{"num_key_value_heads": 3, "bias": "none", "parallel_block": false, "init_std_o": 0.0693, "optimizer": "adamw", "lr_head": 0.0153, "doc_mask": true}
Each number is 50 + 15 x the weight over the matrix's rms, rounded and kept within 0 to 99. Layers, rows and columns count from 0.

# layer 12 MLP down (transposed), 256x64, rms 0.154, rows 4-29, columns 0-63
67 65 51 33 46 00 37 47 43 45 38 60 30 39 51 40 52 54 51 39 83 67 79 55 43 41 62 31 41 73 26 46 39 41 66 64 90 64 38 63 50 83 27 52 51 45 59 46 49 48 48 45 39 38 44 60 29 61 36 56 13 66 73 34
43 66 52 86 24 68 36 58 33 21 22 67 47 35 31 54 53 48 59 14 75 55 71 57 54 46 63 60 30 58 31 48 60 68 52 64 22 40 49 31 41 49 54 77 39 50 64 38 45 32 30 42 31 47 40 47 59 61 56 68 42 58 32 48
29 49 56 50 48 67 38 57 64 62 39 70 34 57 33 31 45 62 56 58 40 57 56 53 36 28 68 55 47 55 42 62 59 38 63 53 39 47 50 38 45 57 43 42 54 31 40 62 57 35 61 37 47 24 47 84 44 29 28 58 53 59 50 33
56 49 27 73 42 99 61 27 40 54 34 71 28 80 32 27 44 41 80 58 57 39 14 48 85 50 37 84 31 41 55 62 53 42 44 53 60 39 43 56 62 69 58 52 13 50 22 46 73 64 57 37 52 39 64 58 58 64 50 45 44 32 84 75
91 44 52 50 60 25 67 67 39 54 39 81 33 77 66 47 59 60 77 35 38 38 54 22 58 47 77 58 33 21 53 57 29 47 18 53 69 43 32 38 49 63 47 74 84 39 29 60 33 64 65 54 51 42 58 67 55 33 47 60 57 41 55 55
33 40 63 69 78 81 50 22 61 70 72 25 49 54 42 29 40 48 68 53 59 59 63 47 52 29 61 56 69 48 47 53 36 44 65 24 50 68 51 34 34 71 53 52 51 47 66 58 52 42 57 78 62 67 48 49 59 50 29 57 62 48 12 44
32 56 52 68 46 00 45 41 22 33 66 63 54 36 57 74 44 31 94 13 22 59 46 52 35 54 42 25 23 30 50 29 40 50 32 40 49 28 45 53 50 37 52 54 46 41 36 58 54 53 67 52 40 39 33 36 29 35 42 42 54 55 61 52
57 53 56 45 43 46 51 35 46 63 57 67 65 47 57 41 54 58 72 48 52 52 76 46 32 61 76 37 48 42 69 53 56 41 67 46 50 29 50 49 54 19 63 55 60 29 64 19 54 40 49 51 31 27 78 60 59 62 72 44 58 53 49 47
60 50 41 35 49 24 43 59 74 50 25 53 43 48 50 40 55 48 47 59 51 61 63 39 50 57 36 25 69 68 59 75 51 60 55 50 48 53 49 54 50 57 55 56 64 48 27 61 59 43 63 56 40 30 44 55 30 21 42 63 54 36 54 37
77 56 45 63 44 00 58 49 61 37 59 58 45 62 44 34 41 38 73 41 43 61 47 79 62 51 35 38 33 39 46 54 65 26 53 48 62 37 43 43 61 60 50 37 32 33 51 70 54 48 57 00 60 48 51 49 34 52 59 78 27 56 46 53
64 59 64 43 45 14 33 29 48 90 31 58 64 62 73 43 73 45 53 43 63 73 65 45 49 42 45 58 23 54 51 50 50 35 68 57 56 58 35 75 62 65 42 37 77 57 61 20 32 41 87 51 34 64 22 29 42 62 32 36 46 95 78 43
49 48 57 40 62 97 63 31 45 69 44 32 41 55 56 52 36 57 73 42 60 59 39 53 57 40 56 61 05 59 55 43 34 61 62 42 49 39 78 69 38 60 48 38 50 53 44 40 53 53 63 38 46 44 42 67 54 57 61 49 54 45 54 64
54 52 51 63 52 27 43 50 46 64 45 66 87 43 35 56 59 56 40 25 59 73 52 51 32 61 27 59 52 79 52 39 64 65 53 46 45 61 42 45 54 48 65 51 48 44 48 47 56 47 41 18 52 29 58 52 40 59 43 50 42 54 70 59
48 43 55 45 38 78 44 11 23 20 39 60 60 50 48 54 48 64 74 64 55 53 21 72 36 62 59 38 52 49 58 36 49 41 62 56 43 59 33 80 60 61 53 57 50 40 19 56 47 53 52 41 39 67 37 66 39 67 70 63 42 54 51 58
28 37 82 64 57 60 58 38 49 43 30 38 43 16 60 50 45 59 42 57 48 57 50 63 24 38 34 56 72 67 73 57 39 77 77 57 47 37 61 31 35 52 47 58 57 56 41 23 10 29 60 68 23 29 71 24 08 41 65 55 45 91 71 47
46 40 48 40 65 82 61 43 57 74 60 71 36 50 61 30 29 63 34 49 48 60 56 46 65 30 74 61 50 65 35 46 70 65 64 63 49 56 33 46 49 63 72 57 62 58 48 49 52 53 54 43 64 25 16 56 48 58 48 31 49 42 16 42
48 58 58 30 55 50 35 66 61 85 42 61 57 42 45 58 62 67 57 46 53 61 57 57 36 52 61 55 67 44 28 80 56 47 55 54 43 28 50 77 59 37 37 65 43 43 47 47 63 49 45 28 47 43 50 57 36 34 22 68 41 55 37 54
38 71 61 35 36 45 54 38 83 34 54 36 26 55 48 60 65 73 29 65 48 65 59 56 52 40 53 41 68 60 41 48 71 51 22 82 49 40 33 52 39 67 73 56 65 47 48 74 42 38 39 60 36 45 46 62 32 53 63 39 39 98 31 62
41 42 45 48 43 78 33 72 56 44 63 36 00 72 63 46 31 52 72 74 33 53 58 50 68 83 47 75 26 29 01 52 63 35 63 35 47 27 31 54 41 38 43 73 32 79 58 46 64 47 57 83 18 41 60 34 60 41 55 40 62 46 61 45
70 61 55 36 49 76 43 58 45 38 58 48 76 41 42 61 48 70 78 95 44 49 37 63 50 59 52 57 54 49 43 37 44 42 53 66 40 61 73 59 21 60 54 51 64 27 55 55 20 47 83 59 43 45 30 48 65 36 26 59 33 39 62 73
40 46 38 42 51 66 50 79 63 46 51 40 42 40 48 51 46 45 45 33 72 44 55 49 39 81 64 27 26 61 45 59 46 55 58 39 54 58 47 48 63 33 60 60 31 63 65 43 39 24 56 36 41 52 54 50 39 71 63 54 30 83 54 41
63 52 64 65 51 69 73 56 56 45 34 46 43 42 53 50 48 29 64 50 56 29 39 51 46 32 01 78 52 37 71 60 49 68 47 48 76 36 41 71 49 49 76 52 18 63 62 13 27 24 61 46 57 60 13 48 47 39 49 42 38 76 60 42
37 22 59 31 39 11 46 53 76 46 60 51 51 47 29 56 54 35 76 43 36 54 71 36 23 27 74 36 41 43 53 73 42 49 64 55 52 63 42 43 15 73 59 58 34 46 55 44 56 55 62 32 54 39 24 62 80 23 43 43 66 74 36 09
26 22 44 32 47 55 39 62 68 59 54 56 53 45 48 52 58 51 36 37 57 45 38 81 78 34 57 53 38 43 33 60 63 25 72 41 52 53 58 57 41 41 45 39 39 24 89 56 46 47 45 30 51 55 28 49 52 29 55 35 54 58 48 48
55 46 60 18 62 56 09 81 62 52 23 56 36 84 29 49 43 54 34 41 35 57 36 56 44 59 56 73 46 46 45 52 63 41 48 64 43 61 54 60 40 58 36 58 73 62 47 54 45 41 38 53 24 29 66 60 67 56 62 22 22 63 62 47
34 40 63 45 39 89 50 50 57 18 55 46 38 47 24 62 73 40 52 45 49 40 63 52 53 45 69 65 70 49 28 21 68 34 68 39 47 39 48 41 83 48 60 59 41 59 48 56 29 53 35 69 51 51 43 49 25 52 56 25 19 42 55 34
# layer 12 MLP up, 256x64, rms 0.17, rows 5-29, columns 0-63
55 24 43 40 38 52 76 82 64 49 73 44 55 28 78 63 56 39 44 51 64 48 57 42 52 58 61 39 40 28 51 42 15 59 51 52 54 39 48 87 25 43 34 52 37 77 56 37 50 23 25 87 60 74 56 53 70 68 41 45 57 25 69 69
46 23 42 60 47 53 66 50 46 39 55 40 52 51 51 47 53 56 48 65 18 46 52 52 35 59 70 26 56 53 76 40 63 33 23 56 49 50 60 62 64 63 55 63 64 55 68 63 41 53 56 51 53 34 70 30 52 79 29 47 45 45 62 49
54 19 32 45 21 50 82 29 15 51 41 55 46 56 53 56 81 08 38 75 38 49 04 34 82 51 65 50 72 32 73 41 54 51 30 63 50 40 49 78 29 55 90 67 36 73 30 52 67 57 49 60 67 42 69 49 52 56 67 17 51 55 46 52
39 46 26 28 44 36 39 70 37 48 15 50 66 07 57 45 41 58 42 59 47 57 49 16 27 79 40 64 92 63 50 52 56 46 59 25 56 57 72 58 53 48 60 55 44 51 36 80 62 27 49 61 58 80 32 36 65 54 51 60 59 31 53 30
53 39 64 55 25 40 73 51 44 49 31 22 54 49 47 49 52 60 55 53 36 53 30 50 59 58 63 51 59 28 56 36 35 44 52 23 79 73 63 31 04 61 72 57 52 46 77 39 39 47 32 47 55 60 85 38 43 36 36 36 71 60 43 80
31 42 45 35 59 37 71 84 45 30 52 53 75 63 49 66 49 29 58 54 44 56 41 50 68 36 74 34 62 81 59 33 61 62 18 48 38 65 79 70 64 26 36 45 74 63 61 49 78 51 62 58 68 75 58 53 49 68 62 31 61 57 47 54
42 42 40 60 19 31 78 59 31 52 34 49 42 39 83 70 36 59 20 63 57 21 50 54 58 54 41 51 60 43 41 32 48 72 63 67 65 47 51 25 43 45 56 50 46 61 60 38 46 44 51 68 45 43 49 56 49 42 61 50 41 56 40 70
58 45 52 38 55 43 49 57 50 67 37 50 58 49 58 52 42 41 46 57 52 42 51 58 52 59 81 48 46 55 36 33 27 41 35 35 38 42 56 46 56 55 48 58 53 79 63 37 50 29 50 51 60 41 60 25 50 77 48 45 37 63 63 40
59 50 29 60 29 33 48 65 14 22 20 21 45 58 53 51 87 29 21 71 28 08 35 44 75 42 73 38 41 56 58 52 31 84 12 27 70 66 60 54 54 55 35 51 68 51 81 46 47 65 30 42 33 64 62 43 66 48 77 64 63 74 65 55
33 13 16 53 32 28 63 30 62 52 51 66 60 04 77 76 56 54 39 63 51 54 35 30 53 37 55 27 62 59 32 23 44 41 48 35 79 69 54 52 46 49 53 49 37 40 77 35 31 54 49 52 55 39 36 45 43 38 32 38 45 54 60 77
53 39 44 68 46 62 39 56 27 20 50 35 57 45 63 64 59 32 41 43 50 53 33 46 63 63 65 31 62 63 39 59 48 67 58 23 73 53 60 39 35 31 43 61 48 57 70 58 24 71 48 58 53 65 42 54 70 46 56 45 52 33 63 38
65 36 55 53 49 41 64 51 48 62 64 53 34 47 60 62 45 52 31 47 62 41 52 54 39 71 80 59 61 66 39 52 52 40 34 60 38 35 29 46 44 57 56 55 61 56 46 35 61 46 45 49 47 49 56 35 64 68 53 36 48 62 77 48
68 54 35 73 16 55 41 61 52 34 48 59 59 67 54 49 41 48 39 48 31 15 16 47 42 77 55 48 59 04 60 39 43 46 20 39 54 73 54 64 53 63 52 66 40 49 75 48 42 33 18 43 48 54 77 53 51 62 62 50 40 63 42 68
74 21 46 43 53 22 70 36 35 61 47 32 82 48 53 60 49 39 56 71 43 55 47 36 67 41 79 59 73 47 32 28 51 67 38 36 39 75 28 69 46 21 44 58 49 49 70 39 89 60 73 53 43 48 54 76 55 76 46 38 51 20 28 95
41 39 28 77 44 50 72 88 55 20 38 57 53 64 57 49 76 29 46 52 42 63 43 27 72 43 59 62 47 45 76 60 68 56 47 66 72 78 31 73 21 43 70 68 63 68 60 40 61 72 32 71 37 30 45 33 63 74 55 24 48 68 36 47
65 48 56 35 38 54 57 42 69 52 33 63 58 51 48 73 53 30 34 53 33 55 44 52 36 48 64 62 58 54 57 42 53 39 21 47 68 47 47 38 68 40 46 65 75 61 62 42 65 50 63 46 70 49 74 38 48 64 62 46 40 56 48 67
43 54 55 45 49 39 62 43 27 38 56 60 49 43 70 64 32 27 18 39 57 34 21 43 79 49 51 19 63 22 68 59 28 62 43 42 40 55 42 48 24 09 70 49 80 76 47 55 45 31 47 47 48 72 68 55 47 53 49 35 50 44 68 69
36 33 19 69 52 45 70 83 48 16 21 35 62 70 85 78 79 69 29 88 43 35 39 17 29 53 55 63 42 82 43 26 28 52 60 50 37 72 35 55 47 47 56 54 43 60 66 28 41 43 46 74 67 67 66 30 53 44 31 51 50 44 79 34
26 13 68 34 35 51 77 64 50 27 42 56 85 62 56 52 55 51 29 72 54 43 35 27 55 39 76 38 47 76 46 33 35 54 43 43 38 41 51 30 50 48 56 54 56 59 34 51 41 39 60 63 56 70 27 64 69 60 34 47 53 36 48 38
64 48 43 35 26 46 89 66 33 57 42 49 49 59 61 56 43 44 50 49 44 63 42 32 80 48 64 41 46 40 40 30 64 57 43 44 78 53 48 69 42 44 58 50 45 35 57 35 34 39 68 89 43 58 58 57 56 35 70 57 62 67 50 66
61 40 23 49 48 34 62 69 65 68 73 45 73 39 64 74 25 56 45 52 34 41 29 42 60 79 61 34 56 56 34 43 42 34 15 56 45 57 65 28 50 58 43 67 81 34 30 66 40 52 49 56 66 59 82 61 42 62 53 54 55 35 40 67
59 44 41 35 65 35 74 76 36 40 62 25 74 50 68 64 61 49 32 54 57 31 44 45 34 61 65 22 72 44 66 47 56 44 36 26 60 54 47 65 53 32 35 53 46 78 77 50 41 75 38 43 65 63 78 43 49 40 44 13 45 70 35 57
82 51 61 45 36 38 59 51 33 59 64 50 44 46 49 59 47 31 48 52 19 34 53 29 49 70 55 36 59 74 59 22 33 80 37 66 45 44 62 45 64 46 68 45 64 70 35 56 79 23 56 54 65 45 64 31 54 60 38 49 36 86 58 51
62 28 23 46 58 47 60 47 61 50 16 48 42 51 59 36 46 40 38 33 71 32 12 37 69 60 37 62 40 21 52 36 66 55 41 56 75 84 59 35 24 48 61 53 60 44 40 61 33 31 42 51 36 49 73 57 94 40 82 43 61 47 68 54
41 37 36 46 39 51 47 70 71 33 57 47 71 39 69 63 63 60 48 48 41 44 37 47 60 49 51 41 41 68 51 46 38 49 29 68 39 59 54 29 12 51 16 53 59 44 61 23 61 66 35 42 29 82 79 64 58 71 61 47 68 47 75 70